python train.py --vocab_size=8192 --init_std_qkv=0.042 --warmup_steps=200 --final_lr_fraction=0.0 --seq_len=512 --steps=6069
Each number is 128 + 32 x the weight over its row's rms, rounded and kept within 0 to 255. Layers, rows and columns count from 0. Numbers have three digits each. The size before them is the row's rms in percent of the matrix's.

# layer 4 MLP up, 1600x320, rms 0.102, rows 1221-1261, columns 80-159
100:060077167119110143130109159181110156152174139137167143092096079150143181120115140104110128067174191094084161087152055119125178170184141142121116074129139125141150137107171096090114108130089173131082116139122151178083141102078101128091159114
098:061108131104142154067126066142098141152139130089151156137133173106151150150201135130096157100108157122127100165109102094094104199202076116103144092217144180121230090162120193162144145113155108152109187170141097128159138131108166138175150056
092:164051099094190144169129140068143178090134095092138061126132151139143137098146075134219121180108143175130083170129089161130117126091084102117056141131092082163173175091202149112143144163114066110121093148143126135093100142124116096142138107
097:084144215116202149097104069123126086130142120173140230143129114194127171127106126129150103103173113146106122101176143117127118117157101101144178167160087207192129115129112152103116149103162144134126122110070103210079148164104112145087133137
093:170131141166192151127081091106163147136115135137173197097138156133165105112134133115120154170095139107144205124131104090125181124115151143053147157101128094159119178147075125180127168112134181187133175119061110135148093119088076148172089164
099:083130136086142137152186174110159129154179137108162145163144141170140150177118145180171134140116139132123104114152130119133072104141141167129088076130064090150070114136110135150140133113167103108101101157154165088175155089194083120158086132
106:187123135111118094129140142103115109115112185135101116115129137161144137096122158185166133151065152126158129085141171188151150142192138109107100088141072123108149130076205163155126122134096059147092157118126128107106149129138083137111068024
101:171129179149137155087140081113101114131170145160107099068144145135150084088134181135168125131162111089127145130099122154092056075127153116157117173084142121071131148190114098148170168109122097090126108096147109143146102157112173166169110112
108:121112134070156144108111065166107057088118166104154155125058100132123131083127124164175112112125129152183144094075179158119101112132222097121063174180088134163140116060136163110148138161076118066151203137172117178115151105095127099127125088
101:126165127102118080125168176174073043155169053154198167129102158138161153142126078227160120120131164127158170099088162122152129082135097109174149089100119157143157131134124099140178154057105130121170144130140133114174090092124107176172173058
095:125100078043126085147120105102100110115099120149116130128147114140214077099169157083084147159078126100151149105104116116060125139158061177130158129123113116167064140163148186123127098120134179118093168139207141061140138099127160129121093160
098:130154089173158107133092146180160110134124118173104174111111112172152106101160173120157133101102148157106148170092155111155183054230154169119212134084172137103155179107118111110145131143194127075115108105136140147131130143126131101175124127
103:067109181128091152131120088111162124140172133123138141157170098178059105123132088116095076142108094171122120152114120163134153114189113181159143128148159111079133075128152095136097166113114144150159093129134154159165110114118121065148083169
094:175107168129119048173113124113154112111134100107114108112107091100157108173182086118140164131129120121135111150103112177122094028154106080156128085050089139092135079137122134114105134144185135138076144154171080134151111046103129191140121178
101:131094147160075159135158155136142067116109069077148159127136138171149125147145183118112100096087156169145124097098114102108054176090138117095147148113153140106122119048155142179101125080120133117166159106172160126106128119152142185129125105
093:096131150149102196123128162122118179155143177094165126158131071129101161192154116068107152075108119079146092128199124130121155098165090133079126163174140129081115122149128098142092089162110084106158082178130135071136140119170127091125075081
105:127120128179085155136059110078114140132121174126096096119106149119078150134074150137130070169148121140118113186124174085161109205135159112153107108087169126100124158122142134125192098098143146181118127138124150154104060095145174132091108091
108:092092138124126144140173091137113102135149120146062069200115127151118182114128138156113148168179077149047100173072079057112168085094056139100183143177119075195167163109125120109150191079110096050116197100063147118094113144101114134098087114
101:120139097091084134153119163180143096191161113055144166147120186132106121126096084145110146203155129082079098157169048128125129171095137121143109169092119125167156112106167202092122170153132131099142113245106066087123123162111079160143173137
106:219103089137140123139153133152072172150142177158201127134025154130115096159148190164139203108118180136108107168135122127088158109158104123115143111110067082124122103143133124129110125174140161164139053066153142182089108110131136100121100136
111:169120124118130097134086113147146170101119130167111084137179101133129092131151082131128218196101129151100152208136104096182112173114084112101201188156147133109143118136132112113182108194121079115126123181156067180161165146149161082109153113
105:116112076185134055125101128142125128160113104120041161094166114180106127077160166162143119140104136112079154080145157161091094099129148088156159147094132152094138112132108132179171143120118054108112078114146089082152081163086120126183158160
100:119150128140125102101127118096143170146098124139124114087105160077188128107123071063104135120156178149139155163145141111136129162135100154133113176151109100126109062078128152145078191098076103146117166113155132127149088116164132148084134159
099:142138153148132114110117128166128018106159136193132150148150095147131096158126169079119132126096159132109125160135148135148117131176067125154140143086107154098098166145142088217081145100148092162109154064166106130138136164183150155057132187
109:117137108155171139139107178125176115198126130147130132168147132149098166095189142094045137161143122123110159152122087169080175080109153129159079138091107134122120095122140116140088117161136124092161141119114094079103103122151185119144128128
098:078109133117096105165159159118155090124132125115154107066111151182119131093153136154096177127174113136173113137181117098156147110127132129187130134135100158108139144166117154193142139131149144137089182135166088121190102074118114107082110125
097:169147177112164123101079126110083172135129147093169157105075148170160096119148169159146195133144124090099125094126038123160066082145132112111163123117093132075086111110142123158102072120090126130093145130092166114115198138133089061148140197
092:128085091110056148116174132120111122111110050200091089118065135130127158165126128132136120115166106150124219145145147095180107111156146127064090140145107140155104129136179116092119134159143160159132080078088108126152180117138161151119233086
103:135152079096146114126127058162150146149136104128146134125138186144134139145111104142073078152132138117111132099111163081110145096100077175183091075117083154109135089148147103154130050043140132140084136111134094141212060109107202078106141099
104:179119133153131156086097136161158127156083100139131118106133108088208150118127108168125056151118171175093134078129137119118155130143111105144150107099094096106140126120135133109145094139099122109161060119106157130075147084147072100171184142
096:105135160162118115146202137107117106169152182186132110165123140134101102106099158113137088129155146104138114125120112179128053117105160167068146096116143173148095146155120103127110161081091077143156110097115061120095124118133107158108142137
097:149192170105182089123190078073127133159087118090146080130083115149105144072107109175107105155118117117090165145140167128089139154176087129186153084145151080092062097082146186115113098109121104111182115128149142156101139134133153152086144118
105:075120148103165102163041113122170118066143107156162091131138106102122108134163115132098170158196168169106088107084133133104094164163071106142117050077138118161113097136115091182076155116165076065103166077177087132144155064129179183126069073
092:142139169117108173090087129096064123102170133140162152121113162136126116089115132139134137121134095131090110139135115129128087098090095117084137138201098122062139065092189127203179098135121113123102132173139100184109139134111200147126160152
089:103109121137118126167122138133124092092149056137134121078150132110154067072094174164171139144143077138161026165127138109137196140085132156117159122107128160121107141068157115078087141122158094129164151172111133092158171124110131091126116167
097:140116178148172131142115160104140104039118184123152079124157134133091086074161097077090142082114119091122129175092138150135075085096102115141155124145141099148138109130176093057170032078136212157168138133138145089170097129044125132121110143
102:172096089111100123206121154168101100146095146128115156107106140128109122149167158100124176067149112144131097155190110143131120133099096124188111140142106113108145103109098140131132165167110127151169106149124106142115093122112122121111126108
102:095127143124135120070099054136150110117102129136126114179166134110141055141108080085117130152186145108103164108075119101135114132153118091108108070105120128138066091123165120126186164128137091127150070097176170151114145123132159090194118121
090:091150138097132156159172122178115124130128109049127194124104162099153054063155075127150137150134147119118093151172104089138151159154146119156152119141133147107174154080095080085168103105134102148203169196164053119155119120119080102067110126
097:152128099105188138161143127108165139134158174231142145091087138113139099088193098023090133158080156148135075118103127133171114168132121168064187097076098106104120179124144092122085144147111106141143149185075097111140150176179145095081129109
097:161086194101146092127118101083084099125154147144102150064111145137101081103111165158166114173136132151149138138183137182142170095144120110122125120059135059119142083147131110167136153124068129141158170128169134122121103174107124151188140119
# layer 4 MLP down (transposed), 1600x320, rms 0.0992, rows 1221-1260, columns 80-159
099:111109135117106137182146160202156134137164148077136156174169109159095126056162136146166139145118109127151174125126161167106094136137167088146116101105154119147149113190088122147164118090202124085157067158147099109119063131110097147133144163
097:170109105190099136150155114146146130115118116153136109110195095154110087140108103103141075145093085161136151178104071140143124117134150132146123098143137075104098056097090098146119064129084138146143122071177165095090101120122056119162114114
099:155131153124120055164117194127097113211080125095131164138100137177134137142123115142098153080100101140129089091110137138118164152160100106112148111142150121078165180128152128207175129139152079146095161114147175097125196123093117106107114207
099:123140164114110104190155109104141208120139089104130166162175152133107167116112084137148161164095170148132104171131109143105081203134121188151144162154173163135154152138111176074130158132050107093092064187102149185110119122115127161089162104
103:132137140130114135033122181112116160109136164095074105102097139105136124115140169117126118145163061125188161153120098157142154092156190204154143083101109103125133135144112141083078094160062101077109101128070136135156177146117088129114158121
095:090145157101159130167139142176182095118114147113128134083115153139111112125028132122083118112144110134165127121121141158113118163115139087103150145142154172064113123180120137117145122106111143108099104186153100121136118106102177147129178131
112:094159132139168095094121127134097115057120150116147195151120135117106130126152142106109083135134166090111120142188134102135134174122139071157100108135179144116166118177153116142127187135130148070155135146093122180078113193065111114128111152
099:089123101160075133131118168152128174185152099071167110088167141199104166176101098208157115120113161107111135120109157135080158119121173136103121114133152133183095172118084143140135142109131102118169106134085183089141147116104153131134158136
101:132129090120098141214153123061094130090100120147054111150110090094123145107107111125149159123087160179103123127111183142075062127152052094134172134125145187107173111137121110103107131144161083102117112177089141139125159126135133110150156130
095:121095168140129107148137108181130153112169133092144124060101136150087148168203112094156145165127085158157096127138092106151094179102143147124168075080147133101069143136143095112111142220181131144147139167099105157099183100119148102120147199
097:090094106143134114161129138106158099111100115104042153135145119097085155161112215177131153123116117143175143071112081062122145100134075149103108139126055112119147129110155151048128143147137156097116090160084127158150123146123156064117108128
091:097094183113132110156069130128094136064148127123123113111147161133103122127108139149074150149151075094148085185186130147127174123092111069146158123103142188113134118104103136125135130090110121202134115105144115120142120123150130173092097128
102:126067095114076136136125102136176111125160100138165076112145169128077104126145106111159129114193105102126125091096073159124103135140087119117050112118144135155153096146075121124107138103175138172129169152061147079098099064102192090119131074
083:042149157109140136120135183184083145122164082154171108138162111159143086125085124098165124115062111143097207090143093071112164150104162242118061130172204111162099126160108154102132104096064139090119089138114136127101159166126100066115108122
096:048157128133113099079143100066042151103182148124184125114069139118135087064075129090073175162119111071086130125176123164045096123122130107059128151171089111151125130173101108170167116116117141164130152161103136119139149132111087132119159084
102:155113170120144114178174136128145145158135166179099134094136103129134152171116179138155130099122140111111089126118111055106145162121161158103120100108115057129134103198098110161119066071159105123120141116114104136111182114148086186149109133
106:146171143161088193124139162031119116121076152104157136120135094132171129122185084105121122179109133121160119158067105071098133155136117120076086157157165132141187106114140136142146090169105174132184132134133111106128160176074094118200104135
116:110127146094097181163086043076105170096152101102124098148126152189144164112175139170176142124157118126145114163135159108138112128142150157148147127185104130124183160130104107118145174113100073178146138076106072169103180151145122110147081115
107:168157172093121111134108109084138116127114126100116094147123100079124091141182138149121110113120103156144155161160167065148142099139143140111124129090087195093135099120124076144179104094189112172132147120163179045117147147103172135067090102
100:118197090127132094095108132196095149097142096123130122123123139131187135096130183148105154114078083120125100126204125128147153120092166123131127173170149119108060107159118107115195093194140148122086121121137154077166201151039144128181161140
125:135111173148141176089147137097144107154081158154128145079132110123094184091128141160145132108120101147077140070115111219100138131131137121182126075125085077137095080145096126123129136096142146157108087128155127068083074061123168118099121167
106:203148148137107137176082129133146176159124134191169160081158182183160088113150147159126135122125096123120090166112147107117146156116187151145089133138145126131151085158150131120171105129170152125096133125126170068103151112139078066175106102
106:115129112116121054132127063141119082145157134183145131085102103099139154141105103151132089162113100138143110117140120135132097146158123068152099068115151157141174119069152087163145123099184165067114127114095139117151133127113113151140107159
092:070132131092139174081136111128138184118070121090066121115129141142114087121119100111116125088150148075168192127110128200113166140107067140098150100086150142083078139168086090136131091141083157143111150159126137116100177126195096129123168094
102:098120141082146117177174158102107117068112187130099145144123103130142080116125143175147136104139161134174185093091119165138158175152181118157142066086161085128143124195185111140129074130146125187053104150126125131115115157139169158128090124
096:183100129110134123113046163142158139121118123090116134141114161109101103154168171113194121127099167180082124164119154112163105167111090140074120072190169076094082110133156205103090124115176108099178095081121133147112113109093154126172121173
098:154169133145153114108094164128155107175115083128123116096125176098181104116129165128203073132164095118107172064123124144121077109110137157124132136147098140161143129169135162157146096111146193129140134105085204109142145146204136166090112108
103:185090074126143062130101152093139113130139140124051136082125172148151159150152156131161075168116147131056130126146121154178074133130088132140127148137176141139103116124122115106088160144141153164155160119135068073089148129136112164092085117
097:146064143148062151056147139062112092116151170107120116163158084151138129069094119069095112123077119135121090115081154154093145157104145158194117122078107145141149168169099155132159110125121091153108084089068125070080157113126145165145110110
112:142164126126085061177150133128190114125107166092141147166184169137120113135144132192128175143185167130148150203127141173102132118136126126150138119150154103146086109090163123222155071124142151207139108128137155130108164157176148076150186140
096:143142132116189144176149092170164130110129058110106167096152173161157119095109112168088133128119080124091140140150107152114114130079124126142112157136100130114106108124152125142129081135128147175096164096067136119152100134073142112103091143
101:128153052112116143107096073144098114074166118158064126105118136114135115086106150140172113168163110084198176113123114155079151186152162153107089141140197097171065176142059135095145078183132154147161208102127137086154158160061144165145103049
106:169078122059116160116117091133108150135137147138151122155095106107121152158157081158139122121120151155130112187130150125135170123118181132098152139132133098127114127194174165136166127104069098135167113110092183188094104144131147146078163054
092:111114112177111103119093146106127130108133113093096143178136201145167132106131171111113085154145178136119075125110080156126172125133110090152111103120152148171124115125067161093125116150155123186151103132088132143089103124085134095128137117
100:141120167174072123133198164117120123145136128125130140151105136106103145110117107189123177135134129086158130112183126145119106142120153224112118155179095136146113084113127128204112124163148106139137118129123162146179087144157091170081135144
108:151128178158056124136117137074100153140151120108084112189158102094095158193144141140106141182094160129122113208090106119121175128177174181108137137147096144152136128147107121126179129100056095129116098119178101108097094166118109140149135167
092:141187139072191156130123142124163088094101139221087127080128101155122115160098110135186154194052147105208164140061218118135143086110144142127136152131123084142135099085157151116133166160194122118095078132162130093162125145102119112168110141
111:166170138121135153145116151111138183193178145109086148187133125177079095105073130162131126123112093154100129134145138100102170088181103098194082139140182143130185159121120134115114137082081134173190132149171118136104094063137123082104139155
101:164108168126096166167134132161129106125119147121109158078189112132142100105117147116132090155078122100099137123138089157139085085120083115081108096098101123124090097140172145082117132067169128155120150107136147094061099067092127114158105107
102:068152062185177203132141144175133080122111088073174113133108103167141117115107137139137087141139114125119156058140086169066080098116101079150134085114177123156157089121166146100124102056148160114106124154172145098116101113107171130134131144